python train.py --num_hidden_layers=17 --hidden_size=224 --num_attention_heads=4 --num_key_value_heads=2 --head_dim=64 --intermediate_size=576 --vocab_size=4507 --hidden_act="swiglu" --norm="rmsnorm" --norm_place="pre" --norm_eps=1e-05 --positions="rope" --rope_theta=10000.0 --rope_fraction=1.0 --qk_norm=false --attn_scale=0.125 --bias="none" --tie_word_embeddings=false --parallel_block=false --init="orth" --init_std_qkv=0.0248 --init_std_o=0.00398 --init_std_up=0.0248 --init_std_down=0.00265 --optimizer="muon_variant" --learning_rate=0.0109 --lr_mult_o=1.5 --beta1=0.93 --lr_head=0.0061 --warmup_steps=200 --schedule="cos" --final_lr_fraction=0.1 --batch_tokens=32768 --max_seq_len=256 --doc_mask=true --z_loss=0.0001 --train_tokens=192400000 --max_steps=5872 --dataset="wikipedia_en"
Each number is 50 + 15 x the weight over its row's rms, rounded and kept within 0 to 99. Layers, rows and columns count from 0. The size before them is the row's rms in percent of the matrix's.

# layer 13 MLP gate, 576x224, rms 0.163, rows 278-319, columns 168-223
100:63 47 41 26 35 43 41 64 55 35 49 57 93 47 49 49 52 58 56 48 61 46 68 19 53 59 49 46 90 21 39 55 58 38 42 46 51 40 51 65 52 28 54 50 51 67 45 63 50 65 54 45 36 52 57 23
100:33 40 48 29 78 62 67 28 27 52 35 58 56 66 47 44 45 64 49 35 44 32 65 30 47 45 20 53 84 64 36 62 74 62 48 51 36 54 67 39 61 45 42 61 42 56 71 41 45 37 49 40 48 68 46 22
095:62 43 57 57 37 43 27 72 42 47 58 44 62 41 50 55 48 26 22 63 38 43 41 47 51 68 42 47 49 68 55 52 00 64 37 54 41 59 63 48 64 42 59 65 55 51 64 72 66 66 57 43 64 78 47 59
097:56 37 64 27 64 35 44 38 43 38 59 49 72 56 43 45 54 20 38 64 52 16 54 61 45 62 45 42 66 46 83 47 79 59 26 30 27 40 30 60 60 53 40 70 43 49 31 39 58 40 33 63 46 35 46 41
102:55 54 60 58 65 55 74 40 58 76 32 37 55 54 69 30 54 51 50 66 23 53 43 82 33 43 66 60 64 51 35 60 77 31 51 53 46 39 49 71 48 73 52 54 55 45 21 41 72 36 39 56 66 68 28 55
094:52 72 42 58 42 49 41 59 43 28 56 65 52 33 56 42 14 48 46 76 38 39 64 61 69 46 47 60 38 62 53 44 26 45 79 55 43 35 33 83 22 74 53 57 55 43 44 44 35 54 50 41 58 56 43 52
107:60 52 30 64 40 57 74 17 32 52 49 45 33 48 28 40 38 63 60 75 24 42 35 57 43 67 52 42 37 61 32 31 45 56 53 17 67 45 88 50 46 46 53 44 45 33 71 43 63 54 50 85 56 29 46 41
108:52 65 70 31 56 61 34 10 73 40 39 66 28 39 41 47 43 49 48 51 42 85 49 69 41 34 60 13 49 73 62 67 50 41 34 43 54 41 38 59 52 55 59 33 50 50 51 45 45 52 64 68 46 40 48 53
100:46 44 17 47 42 42 46 47 51 37 23 52 17 55 45 40 34 66 36 62 35 72 39 61 40 79 42 44 43 56 34 67 47 57 62 55 52 30 43 63 33 53 09 75 34 14 74 85 30 37 56 23 40 54 70 62
097:39 73 34 50 59 62 37 29 83 63 47 40 56 60 49 47 53 71 42 63 48 49 49 65 53 49 49 44 50 29 54 51 59 27 48 75 70 55 40 60 49 63 72 64 70 58 55 76 30 82 42 79 84 77 46 47
104:56 79 45 55 33 34 57 28 71 31 53 54 49 37 65 69 43 66 42 24 63 50 40 26 45 53 52 40 74 73 45 35 56 73 55 32 47 58 40 50 63 47 70 46 66 57 52 51 62 26 39 44 45 19 59 54
101:40 48 55 41 63 55 54 53 52 65 20 13 62 41 45 49 53 61 69 37 56 23 19 35 54 66 58 49 49 44 33 45 40 61 56 68 46 59 33 42 55 42 59 29 69 67 53 58 52 49 46 59 45 47 38 77
100:62 26 30 55 42 43 23 60 50 59 34 29 51 59 49 63 48 39 39 55 40 16 63 58 55 44 43 53 51 49 48 45 34 37 41 61 69 73 58 51 39 64 65 77 38 82 64 45 47 28 40 66 53 55 54 64
102:59 93 85 44 71 40 53 50 76 61 40 58 35 35 63 42 48 42 54 46 64 61 50 32 39 44 32 33 59 40 04 49 51 24 56 58 66 37 57 39 55 52 45 51 34 60 53 42 54 58 51 49 50 29 22 61
092:68 52 36 44 32 53 39 81 26 63 42 34 33 30 35 51 55 44 53 53 57 45 57 31 59 57 30 52 57 45 41 45 62 50 52 32 61 43 17 44 56 37 33 45 35 86 35 70 39 54 36 53 52 56 58 41
095:47 60 58 57 56 35 44 40 61 36 32 74 71 50 52 34 71 32 52 61 73 61 26 68 49 54 65 71 53 73 48 34 68 11 54 53 30 36 75 51 40 44 50 58 52 46 75 32 47 65 76 46 28 55 46 44
104:36 41 50 79 72 51 28 75 65 52 53 42 34 53 62 27 87 66 50 34 47 64 55 63 58 64 38 50 45 34 48 72 35 36 42 42 52 51 30 33 42 69 47 77 45 54 53 65 60 42 83 62 53 46 63 61
092:71 49 66 63 46 30 41 56 79 33 18 36 73 53 57 46 40 54 42 56 32 57 55 62 32 81 55 48 61 46 66 54 40 40 33 37 59 24 38 99 46 79 25 42 39 59 60 49 36 63 12 61 73 36 30 27
099:62 28 37 96 65 54 54 35 54 46 32 55 42 49 44 59 46 24 46 48 04 30 51 78 53 31 45 85 64 40 66 53 32 43 40 41 54 23 28 67 48 61 43 50 42 59 48 78 38 44 40 48 28 42 59 45
102:47 40 56 66 53 32 60 51 57 83 23 64 57 21 58 57 28 59 88 52 52 48 50 58 48 53 43 40 56 46 42 80 28 39 62 61 74 37 46 67 78 57 69 43 58 47 29 29 58 51 36 48 59 57 59 38
096:50 58 73 47 65 57 24 37 54 30 47 49 44 27 43 77 37 50 23 27 44 28 60 27 55 46 36 65 63 48 74 50 51 50 60 30 68 43 50 46 71 53 51 45 50 48 50 64 36 47 42 38 76 39 83 55
098:29 65 66 68 73 79 55 24 76 42 42 73 32 43 46 93 71 37 29 59 71 64 48 74 50 53 55 53 54 45 64 49 45 44 49 39 70 47 58 30 55 74 45 88 62 56 65 33 38 34 19 76 61 45 33 60
099:44 61 41 18 78 29 24 50 62 42 32 66 64 44 57 21 48 72 60 56 50 55 64 30 48 59 65 50 55 60 57 38 65 31 54 53 46 54 46 42 25 61 56 56 53 46 59 50 58 52 39 70 60 38 68 54
104:55 51 75 27 39 57 51 51 55 46 75 32 28 34 56 52 52 48 38 96 48 51 54 48 41 41 32 48 52 32 46 45 39 67 84 59 52 50 75 65 69 40 66 28 62 42 23 17 72 53 56 62 61 43 29 42
097:46 25 54 45 29 53 46 53 66 30 47 47 47 70 62 70 72 70 61 64 57 33 50 20 42 43 54 64 72 36 31 51 63 42 60 46 56 50 54 36 57 44 49 34 33 72 60 11 55 34 38 36 62 43 73 35
101:55 60 42 24 68 69 55 35 41 44 62 28 44 48 47 63 56 14 46 56 38 43 45 29 51 58 61 60 73 50 52 30 64 44 75 46 54 30 64 43 67 34 67 50 56 49 54 26 60 47 63 56 68 77 40 29
100:61 74 48 63 47 19 39 58 40 54 41 70 60 64 81 42 46 50 65 64 39 54 74 39 52 38 32 57 61 43 46 34 78 45 46 55 64 29 62 30 44 48 42 44 25 39 38 54 49 38 17 31 38 61 76 39
099:70 69 24 75 55 57 26 53 58 54 79 45 34 35 77 63 15 46 42 86 55 65 40 54 69 54 55 22 67 52 53 66 39 53 59 54 48 56 60 45 28 78 42 59 52 49 45 57 39 41 43 51 52 38 42 76
098:24 45 62 42 38 30 56 51 45 35 09 30 86 45 48 38 54 57 60 31 29 41 43 31 38 51 58 72 65 63 28 71 67 46 52 22 35 41 37 36 70 53 43 25 62 49 40 59 46 23 59 21 73 39 61 45
102:09 60 47 28 83 23 49 68 53 36 40 64 34 42 48 27 64 63 71 43 58 18 38 34 66 41 34 82 50 42 71 49 77 66 28 47 64 28 66 40 67 16 54 78 51 62 67 57 37 67 64 43 72 58 39 55
093:50 33 57 56 63 72 31 70 39 30 68 34 56 55 51 30 40 46 71 52 28 42 89 24 46 66 43 41 51 71 65 42 50 51 37 36 59 33 61 54 51 52 61 45 40 76 31 51 52 00 57 71 45 59 55 52
092:47 55 53 33 33 43 52 46 52 63 30 70 42 47 49 63 35 45 22 51 21 49 30 44 40 63 58 61 39 72 53 00 64 50 28 35 55 26 36 53 37 54 30 29 62 59 78 74 29 45 66 26 75 78 58 49
102:69 67 44 38 53 55 51 16 15 40 39 38 37 67 35 36 42 38 53 68 54 39 51 39 44 21 44 68 29 66 36 76 61 66 42 61 56 36 56 51 35 53 29 52 50 37 80 58 42 35 58 61 29 66 54 55
099:47 43 55 55 43 61 62 43 24 62 53 59 59 63 74 81 52 58 48 62 46 58 55 52 47 53 33 65 60 45 44 45 57 13 66 37 54 28 56 69 61 53 36 48 25 63 44 42 55 59 54 76 71 31 39 37
101:31 70 48 60 55 53 37 37 79 48 35 38 52 46 88 33 65 55 46 73 35 47 70 67 28 52 63 53 32 53 52 61 23 53 67 53 48 54 49 50 42 47 74 58 58 41 54 80 65 70 73 62 14 29 62 47
101:42 55 51 48 61 47 53 41 55 67 37 68 43 65 62 54 46 47 32 41 71 43 76 51 37 89 74 52 49 58 60 59 34 41 44 31 50 26 88 52 24 55 40 54 05 40 48 40 33 63 53 64 28 54 59 33
109:53 63 30 54 59 42 47 40 49 60 35 44 35 68 44 43 59 52 46 43 76 47 39 39 41 70 50 51 41 71 24 43 52 52 44 31 68 54 45 60 43 48 43 55 46 61 26 20 48 30 53 68 18 42 59 52
102:64 42 84 46 45 55 38 52 35 57 50 27 54 45 40 31 48 28 35 56 59 38 67 43 36 40 33 67 41 38 60 18 52 21 70 60 59 31 49 40 68 56 46 48 55 70 57 31 64 47 72 50 57 37 67 59
104:30 80 48 11 49 48 29 56 56 73 53 10 41 34 55 65 34 38 46 49 37 51 57 44 44 55 43 91 52 68 46 84 70 69 53 49 46 56 53 35 58 69 32 61 72 35 51 46 36 38 74 36 48 50 55 46
103:55 25 55 36 43 18 55 54 35 48 57 24 47 44 65 49 49 65 50 37 55 47 74 69 43 56 25 43 52 30 72 39 53 68 53 31 56 47 62 65 37 49 44 43 36 65 43 40 39 38 16 44 63 39 28 34
105:29 60 44 58 50 54 44 24 45 66 55 35 68 46 43 71 61 59 51 40 73 64 32 56 71 69 34 42 32 48 39 38 39 31 45 61 37 57 50 67 36 50 46 69 20 36 48 58 56 39 29 62 50 40 65 69
102:40 54 45 44 50 53 38 40 32 73 57 26 53 29 99 18 37 44 31 61 56 60 55 60 26 65 60 37 31 26 50 51 52 19 41 60 77 68 48 44 37 31 51 45 36 80 30 19 25 67 56 30 48 26 52 32
# layer 13 MLP up, 576x224, rms 0.171, rows 278-319, columns 168-223
095:72 47 59 67 66 58 51 53 48 45 60 26 56 48 36 67 54 56 42 42 53 41 28 38 37 39 60 50 35 51 37 50 57 46 61 59 64 39 61 92 55 61 40 45 48 70 58 41 25 37 58 36 61 79 80 55
106:67 64 45 13 45 66 42 37 73 52 61 52 40 38 47 50 15 46 51 51 72 33 37 58 59 42 48 22 25 36 53 62 45 73 77 44 56 56 36 43 27 46 49 76 82 73 36 46 47 68 50 51 68 45 52 74
098:55 21 32 50 63 60 72 87 38 45 51 61 70 31 63 61 70 65 14 43 30 18 40 52 41 24 26 30 52 41 47 53 33 75 59 40 60 36 60 76 45 57 46 57 39 39 73 44 50 50 75 44 57 38 31 61
095:51 44 65 46 78 57 50 46 56 54 43 65 65 56 52 56 37 27 38 59 31 49 63 62 45 61 27 45 33 32 32 76 45 61 55 31 42 41 37 30 33 70 40 49 30 44 47 60 56 59 49 48 45 39 25 38
104:60 59 41 51 51 33 53 29 52 67 50 64 50 54 50 58 42 61 70 42 39 47 60 74 61 54 64 60 49 39 53 63 58 56 40 55 42 41 38 59 50 74 53 55 37 73 49 49 68 59 52 84 32 43 59 44
093:64 52 44 62 70 64 60 62 79 24 33 46 54 49 42 51 35 38 47 69 36 59 55 39 51 54 45 49 51 46 54 16 56 86 69 46 53 39 64 45 63 62 37 49 54 59 59 59 48 36 64 20 57 60 57 53
121:32 46 46 58 32 47 69 24 42 55 63 57 30 48 46 36 42 73 64 69 20 55 39 68 51 45 32 38 38 59 47 43 58 62 60 32 87 25 92 38 51 61 62 46 59 67 73 40 85 58 64 50 72 36 55 43
107:23 45 40 60 44 50 68 31 48 47 73 48 70 52 73 32 55 51 12 49 38 57 43 33 47 29 69 45 68 41 56 54 72 58 18 48 60 43 69 38 77 40 69 72 52 61 28 47 49 54 49 26 39 62 37 37
101:38 43 68 63 31 61 60 63 54 49 52 52 33 29 38 37 56 76 45 44 71 57 56 49 58 79 41 85 55 59 44 36 57 52 47 42 48 50 68 28 53 42 65 57 86 31 52 54 31 61 36 44 56 67 51 41
099:66 28 68 50 61 21 54 50 41 27 58 59 38 46 51 76 14 35 22 71 30 68 79 49 49 45 49 68 16 53 54 34 30 70 61 74 23 58 31 49 55 46 42 39 45 55 36 54 48 45 30 56 17 44 34 29
105:39 63 69 56 89 43 49 59 52 34 56 39 52 37 58 76 72 26 72 40 68 32 44 52 66 40 28 46 50 31 74 46 57 73 64 31 60 53 46 66 60 45 63 51 53 54 18 51 05 59 58 56 27 71 61 51
096:66 39 57 40 50 60 44 41 28 46 55 62 69 43 26 35 45 18 51 44 65 82 72 65 48 47 56 46 60 51 64 57 60 59 47 22 69 38 43 45 28 60 45 74 26 54 46 27 59 40 31 45 46 49 69 48
095:45 67 37 61 51 67 53 70 56 47 73 48 56 65 60 61 57 28 46 57 40 57 66 47 45 38 49 34 64 17 72 51 47 77 69 59 52 47 49 35 62 48 44 58 52 45 39 33 62 31 44 28 45 32 44 42
103:50 40 47 49 57 59 63 47 42 48 48 46 61 77 42 47 71 64 68 65 57 51 66 63 36 53 45 63 46 36 55 35 50 44 31 47 54 67 04 30 32 76 41 46 77 60 25 49 43 19 41 45 29 58 44 67
091:33 76 69 59 53 40 49 39 68 60 55 46 76 46 53 59 50 44 66 35 46 20 65 52 39 44 67 82 38 33 49 64 36 60 37 60 29 42 58 71 77 51 86 33 66 42 60 45 44 54 28 59 52 48 50 51
102:55 69 71 41 69 40 76 36 42 62 52 24 54 35 38 45 52 45 45 39 36 43 23 31 62 52 62 47 61 64 39 40 31 64 47 46 16 61 61 50 52 58 31 63 67 35 48 61 55 45 48 46 43 54 36 71
105:56 49 64 55 75 43 55 61 46 48 53 46 55 41 51 61 65 48 70 31 37 54 47 40 47 32 46 38 38 30 74 60 45 71 50 40 84 48 32 42 56 51 48 21 53 57 79 77 49 53 42 61 44 51 53 61
092:41 56 42 40 47 32 45 51 64 48 47 50 26 57 42 57 48 41 38 56 55 53 40 35 22 45 26 55 57 51 42 82 58 57 51 65 44 25 68 49 38 39 71 70 24 83 58 46 61 46 47 39 35 49 68 63
107:46 45 42 34 70 72 51 18 53 47 57 65 66 54 67 54 46 64 38 44 76 58 32 50 51 63 48 30 28 43 38 38 55 67 84 68 43 67 18 60 43 27 52 42 54 36 57 36 22 62 57 54 55 51 73 56
102:44 21 45 71 71 82 17 35 85 37 42 50 48 30 39 76 63 58 64 62 46 55 20 42 76 47 39 55 48 54 20 27 49 55 61 57 67 46 39 62 37 51 50 52 56 28 75 56 78 59 26 46 55 37 69 87
099:57 63 55 52 70 32 47 17 38 16 40 76 74 63 58 31 24 38 38 35 36 26 41 30 59 65 55 29 43 52 44 43 77 67 78 60 65 86 29 61 57 60 71 41 63 53 38 56 38 35 59 46 49 64 56 57
099:36 53 44 68 52 61 42 29 67 32 40 65 54 48 70 74 39 37 44 64 55 44 54 49 56 68 54 51 52 40 55 54 90 34 61 45 40 43 48 17 39 52 54 41 70 61 46 40 76 38 30 55 34 53 44 56
104:63 48 60 66 30 51 58 45 52 60 48 39 86 46 47 73 67 60 60 41 57 52 50 57 35 16 57 60 38 56 80 19 37 51 68 41 53 32 21 37 68 42 42 39 36 54 74 91 31 37 56 46 63 22 74 40
101:80 38 30 72 32 62 42 47 80 56 20 48 73 38 30 62 62 33 46 48 44 59 53 40 65 34 68 50 53 59 58 29 49 64 69 53 48 24 52 64 24 56 62 68 47 65 66 48 60 52 77 39 47 69 51 28
100:46 52 38 48 92 46 88 27 57 41 64 04 57 45 35 24 54 33 49 42 70 47 42 51 44 52 46 68 58 38 49 64 44 28 00 45 37 80 33 56 76 53 50 35 52 70 50 28 48 52 69 53 33 44 60 57
098:78 63 86 65 71 49 54 62 38 27 42 60 60 55 57 60 54 49 62 62 47 84 78 67 69 41 46 57 23 18 18 30 50 29 39 52 62 69 64 13 61 49 74 35 24 53 34 52 63 50 60 39 43 61 43 63
102:59 69 59 59 42 46 53 47 84 59 12 44 62 43 37 73 41 24 65 71 44 55 39 45 44 68 95 65 53 47 71 57 39 65 49 13 47 61 55 34 22 13 48 45 40 39 59 59 36 44 45 52 62 44 60 60
106:51 72 38 43 20 68 49 64 42 68 68 42 36 56 58 43 48 59 27 38 49 57 47 41 56 41 62 34 69 49 69 69 11 35 37 62 45 47 39 54 42 66 26 60 14 53 23 36 51 41 70 54 45 39 56 59
102:68 48 58 41 61 55 41 44 29 46 61 56 56 28 45 58 80 47 50 36 00 28 62 34 58 51 25 73 51 65 48 24 42 33 30 27 53 55 58 49 30 27 66 35 59 49 42 65 32 44 33 32 59 60 54 46
095:71 58 42 51 49 51 83 10 29 41 38 67 49 31 60 65 56 35 86 47 48 80 54 59 81 69 69 29 25 56 57 63 72 66 51 61 36 34 50 42 63 42 47 59 49 50 52 53 50 44 51 33 57 47 51 29
094:40 55 45 65 54 61 20 80 68 35 66 55 52 50 41 37 88 52 63 59 78 56 44 71 75 54 24 32 63 48 42 41 40 62 64 43 26 63 56 58 38 72 50 38 80 35 36 59 55 35 54 58 53 73 49 40
087:86 48 34 52 32 34 51 55 42 64 49 18 54 46 42 26 51 29 73 48 42 44 54 73 45 64 62 66 53 38 38 68 53 62 66 46 56 67 79 62 66 51 48 80 11 19 18 30 79 54 44 57 42 30 30 61
103:40 13 61 42 63 33 47 63 44 36 24 43 62 22 45 59 38 50 39 60 46 38 54 57 73 58 55 55 32 28 48 27 70 60 54 62 43 71 72 27 53 40 34 39 67 66 29 40 85 40 65 45 27 68 30 49
098:37 43 59 61 65 43 65 61 19 17 55 56 68 32 43 36 65 49 31 63 51 30 61 48 41 41 43 57 57 83 57 53 32 54 14 42 38 21 60 31 56 54 46 44 32 60 36 18 56 83 60 53 29 40 60 55
106:63 52 56 43 60 46 53 45 17 42 65 57 62 50 82 58 42 50 44 35 48 46 55 33 48 44 32 45 40 71 60 21 32 63 56 79 51 50 65 63 47 57 49 84 68 51 63 47 64 44 49 84 39 35 45 57
100:78 39 66 66 13 50 60 37 37 60 59 66 46 55 34 48 52 33 33 85 71 39 64 57 50 40 64 55 60 32 44 43 51 81 55 36 44 31 48 26 50 62 58 65 58 73 27 34 63 65 53 53 42 56 30 54
108:45 48 66 63 69 09 55 57 53 39 50 43 62 31 45 74 38 43 77 57 64 52 62 56 65 72 46 43 38 33 29 50 56 47 61 48 48 26 59 39 43 75 69 50 48 37 55 47 47 42 44 36 26 49 48 48
097:38 50 39 60 75 42 73 38 69 52 45 63 63 74 37 43 75 49 59 54 54 70 34 70 43 67 67 63 44 51 35 60 13 46 47 59 35 49 41 50 48 15 57 28 51 64 40 88 66 67 39 57 29 47 39 55
100:45 82 51 36 37 48 38 37 23 71 50 34 32 42 38 29 22 27 54 60 56 36 36 64 60 40 82 48 42 43 33 63 41 44 72 56 60 57 45 46 66 49 46 71 37 56 62 61 57 43 42 57 44 63 40 75
105:77 44 43 24 70 38 60 30 16 57 68 58 42 12 45 50 44 66 44 63 59 47 71 64 39 29 44 39 47 46 36 57 45 60 57 88 66 14 68 45 43 34 43 46 52 61 58 34 51 57 39 33 28 51 49 35
104:35 43 66 56 78 55 79 38 55 17 61 52 09 59 39 75 64 60 67 70 39 41 31 42 55 58 76 56 23 47 42 35 50 56 57 50 55 46 55 27 54 36 53 46 55 63 42 45 87 71 83 28 61 63 56 50
102:49 11 56 43 31 64 45 36 80 33 30 50 55 57 48 56 21 16 64 73 49 48 62 71 45 48 43 47 69 70 68 57 50 60 77 70 48 77 64 36 27 48 47 60 48 38 59 71 31 49 48 65 40 50 56 37
# layer 13 MLP down (transposed), 576x224, rms 0.102, rows 278-318, columns 168-223
092:61 42 52 68 33 48 40 85 64 66 42 54 37 84 22 50 66 44 68 64 41 43 53 66 53 40 48 60 36 46 48 51 52 55 68 43 43 63 50 75 74 38 51 66 00 44 48 44 54 57 80 62 54 40 18 61
090:47 69 75 60 46 51 52 00 38 33 34 42 38 51 86 51 49 69 37 49 38 42 42 38 40 43 54 33 55 59 47 71 61 41 45 62 22 45 47 36 56 46 44 40 52 33 61 49 45 35 42 55 63 54 39 56
098:55 58 70 85 72 61 55 57 41 52 47 54 73 43 58 50 57 26 64 32 56 41 42 49 59 32 25 46 72 33 16 64 63 42 56 67 71 75 38 58 48 48 42 52 48 51 54 40 88 31 63 72 37 38 41 41
095:99 23 62 58 57 48 64 09 54 32 64 47 70 74 36 48 50 28 57 48 61 35 65 46 28 57 62 38 27 33 45 37 27 43 22 56 36 60 55 49 60 30 37 49 58 65 56 51 35 59 21 59 57 47 55 53
104:53 38 54 56 36 50 48 56 45 36 48 66 71 39 00 58 50 93 45 33 55 42 63 52 59 42 57 78 56 47 84 55 42 52 66 63 78 33 25 45 37 76 67 63 59 80 37 67 79 69 50 71 61 41 76 50
100:33 61 72 35 31 67 29 39 45 60 48 50 69 63 67 49 55 50 60 86 72 50 17 64 65 71 37 31 36 44 52 50 45 50 64 62 31 69 43 67 51 31 07 50 62 68 54 35 54 40 57 73 66 55 71 52
098:46 62 63 69 74 52 35 53 54 50 45 45 45 42 24 49 50 57 60 51 43 49 63 66 28 36 40 58 54 62 35 35 49 41 73 41 50 36 30 43 58 50 38 52 62 52 48 36 37 37 59 69 38 57 51 51
108:57 33 32 32 42 43 47 53 46 71 58 24 52 41 44 33 62 37 43 60 40 33 57 68 49 51 54 25 52 61 51 67 79 37 31 74 73 57 44 59 51 65 37 73 73 53 44 60 68 25 50 34 46 57 39 47
099:30 56 52 35 73 58 63 53 62 28 67 22 63 28 67 40 27 45 34 43 52 33 37 47 33 63 61 68 59 65 38 59 89 85 62 56 60 50 57 87 52 20 45 53 77 70 64 53 35 36 29 55 55 53 24 44
095:37 28 40 36 08 35 78 22 34 29 46 80 43 49 37 66 53 65 59 48 54 44 47 87 44 69 31 52 37 46 61 56 54 48 34 46 31 51 40 24 74 70 68 51 40 60 52 86 54 57 52 46 22 28 39 53
103:50 42 55 56 33 42 44 33 70 25 39 42 37 32 53 58 33 35 57 44 59 49 88 45 30 31 44 65 64 28 52 42 27 50 81 33 39 64 43 47 54 30 56 47 66 41 25 51 66 37 44 48 55 29 20 52
099:84 34 72 48 38 39 71 48 48 55 63 59 49 38 48 45 64 73 33 53 55 34 69 66 57 40 49 45 63 25 49 48 39 65 69 29 55 26 32 49 55 25 32 43 50 47 39 54 40 52 56 46 61 39 27 36
097:34 61 45 31 61 37 70 76 55 47 47 33 39 65 30 60 60 49 37 53 47 47 42 45 57 54 57 61 39 66 73 56 53 40 52 36 69 67 47 58 23 31 80 76 54 24 42 27 71 61 70 59 43 63 50 32
102:49 24 33 50 67 82 52 25 72 61 69 33 72 61 60 72 52 55 64 58 41 23 70 55 44 62 51 31 55 35 39 36 63 48 78 32 40 48 41 58 57 25 65 64 34 58 29 61 56 32 37 56 16 67 45 66
087:58 40 58 65 68 69 43 33 50 18 50 41 37 40 48 36 66 61 48 13 59 68 58 80 49 66 54 39 51 35 52 38 47 58 50 55 53 51 69 33 42 60 42 68 77 69 42 42 36 62 54 49 48 62 53 56
102:44 69 46 36 37 59 60 08 42 53 46 47 43 37 65 60 66 56 66 54 56 47 59 59 79 58 42 66 53 58 34 46 54 42 59 49 52 43 30 41 48 39 58 80 29 46 33 38 50 84 52 26 36 71 58 21
104:31 99 19 53 57 56 56 66 48 35 53 35 42 30 53 69 66 38 73 20 37 38 24 51 52 41 48 51 46 63 39 55 48 61 53 47 68 80 20 43 38 53 40 79 60 50 57 76 47 39 30 41 31 52 59 36
093:54 36 38 46 25 76 63 26 47 79 63 62 47 53 43 65 61 22 13 49 52 24 55 57 65 50 45 47 44 44 56 58 36 63 33 48 30 80 51 36 19 18 75 64 71 43 50 71 52 26 45 59 41 51 56 16
099:51 54 45 37 56 64 49 50 49 61 32 61 63 51 77 55 80 65 27 23 85 76 40 72 37 60 50 42 51 42 80 52 49 18 61 62 12 42 38 48 54 69 00 45 42 80 77 67 40 82 33 62 60 70 55 65
100:32 73 63 84 47 41 60 65 51 68 77 38 65 56 31 87 47 55 38 51 66 49 28 48 40 45 29 71 50 30 47 82 60 49 69 32 56 53 31 31 67 54 50 43 43 26 68 48 54 71 42 40 49 45 26 44
098:82 53 51 24 48 57 39 56 45 60 48 54 13 42 50 43 64 56 34 49 40 22 60 35 54 69 79 45 65 45 44 58 47 61 46 24 66 57 26 60 18 37 56 28 67 57 65 51 44 43 51 59 65 70 36 13
100:53 43 79 47 65 39 43 39 53 27 45 42 45 64 51 32 44 38 46 31 29 37 61 77 44 61 77 67 24 37 39 77 52 82 33 55 24 71 80 38 72 26 48 52 44 54 38 47 51 45 58 42 31 71 47 32
103:51 47 46 45 44 45 47 62 32 51 45 57 58 11 30 31 26 53 67 56 63 35 68 75 52 39 65 66 43 54 48 55 31 37 31 41 56 28 45 47 56 28 74 43 50 53 61 51 51 54 58 73 58 18 50 49
101:67 54 52 56 62 59 44 50 58 42 43 50 88 49 41 48 22 26 68 38 69 43 77 55 33 56 14 57 72 58 35 60 44 36 58 33 55 44 59 46 56 64 68 51 68 55 39 61 39 31 40 47 24 65 53 62
102:47 83 67 62 38 57 66 76 35 31 50 82 63 60 48 35 58 39 51 51 41 38 41 81 51 45 41 34 11 56 75 41 58 45 25 76 53 51 63 45 73 43 56 44 46 29 59 74 52 40 75 46 28 36 64 54
096:52 32 54 49 39 82 54 83 81 45 68 68 44 36 43 46 58 48 41 50 64 48 40 66 29 28 49 38 53 35 24 50 56 65 63 39 30 13 51 74 50 45 33 30 39 50 34 53 77 59 70 56 51 44 39 48
100:43 53 40 51 65 36 45 67 72 48 36 45 43 35 49 62 39 73 64 39 34 36 65 71 08 69 37 55 25 42 45 72 43 56 42 40 42 62 59 63 53 33 09 33 54 55 76 70 51 56 38 57 36 57 79 32
091:52 38 23 46 46 72 38 99 46 56 57 52 52 44 66 37 48 46 47 62 69 40 34 53 29 50 52 63 56 31 42 59 62 74 48 60 59 46 72 60 45 66 65 39 44 70 38 30 59 30 41 09 58 54 51 35
099:30 67 39 60 35 13 87 33 46 60 32 50 42 24 44 51 40 44 40 41 64 45 47 19 61 44 44 40 52 49 43 67 63 51 77 48 45 46 42 46 44 45 63 40 33 50 32 48 50 35 41 58 66 68 72 37
097:17 53 85 53 46 23 78 57 22 31 52 70 75 34 21 47 60 51 65 45 40 52 32 73 67 58 58 28 63 47 36 63 55 56 79 69 44 47 56 75 52 50 48 66 77 41 27 67 61 31 63 45 57 52 60 42
092:53 34 33 25 35 61 68 99 78 69 56 48 36 37 30 42 78 46 49 15 48 76 44 37 48 34 42 33 39 54 63 56 31 53 48 47 50 63 50 43 58 26 71 42 27 47 51 34 56 76 54 26 31 37 35 57
091:28 47 57 51 30 68 50 41 70 54 53 46 50 58 61 46 57 41 60 57 55 39 31 47 44 41 29 52 31 65 53 82 35 78 47 53 50 60 57 45 61 41 50 47 57 60 66 31 50 42 37 30 44 50 73 38
102:47 42 53 43 46 38 54 34 50 73 74 45 43 77 83 55 43 32 76 47 38 70 53 30 39 55 64 76 72 39 38 72 53 38 41 49 58 32 47 55 61 50 60 70 45 63 76 45 55 37 70 49 69 55 59 19
097:48 42 45 73 63 41 68 56 56 48 50 49 67 37 40 54 58 40 39 68 24 58 48 46 79 65 45 53 65 28 33 21 94 67 41 56 67 90 51 54 61 54 72 46 67 35 56 72 71 50 65 64 76 47 57 65
107:62 67 25 32 58 52 38 40 29 66 46 54 40 38 47 72 76 81 57 61 54 63 53 52 51 60 34 57 28 37 38 90 40 44 55 46 59 52 36 51 42 54 31 62 71 48 38 38 42 63 36 70 74 56 49 49
101:61 40 48 45 78 44 50 37 40 07 43 24 87 65 66 56 43 58 41 26 38 54 65 53 51 46 69 24 71 40 70 41 47 65 19 53 47 37 09 57 33 56 55 41 83 48 48 58 20 50 64 39 64 46 58 64
108:64 31 23 93 34 71 39 32 67 55 62 21 34 39 52 63 25 54 54 71 45 41 35 45 32 51 37 64 51 49 42 62 45 52 59 38 50 50 64 26 33 41 33 66 30 49 45 34 48 46 42 49 24 54 58 52
097:63 60 61 55 34 36 53 59 66 35 38 37 29 39 52 43 40 63 50 45 42 50 53 53 60 32 65 34 65 39 28 75 71 62 53 52 61 82 47 82 41 19 26 44 44 48 33 34 63 46 37 40 35 55 51 66
101:52 21 82 52 57 63 29 05 34 45 41 72 52 67 45 43 40 36 56 55 66 55 60 62 50 45 50 46 35 54 43 46 49 42 67 44 78 23 48 40 38 67 37 75 41 79 57 26 44 66 55 79 41 41 61 53
104:71 37 37 17 43 16 58 43 62 62 32 39 40 50 41 42 71 71 29 60 56 52 57 16 75 43 26 45 44 23 54 62 73 56 44 47 58 65 59 41 56 29 57 30 44 53 62 34 24 56 43 48 56 39 48 64
105:59 35 37 47 26 58 62 37 58 45 88 92 25 34 44 59 39 51 70 74 08 48 58 60 44 47 67 63 60 66 31 50 63 44 59 64 52 43 53 35 50 74 38 88 55 47 31 51 52 26 60 44 32 47 39 57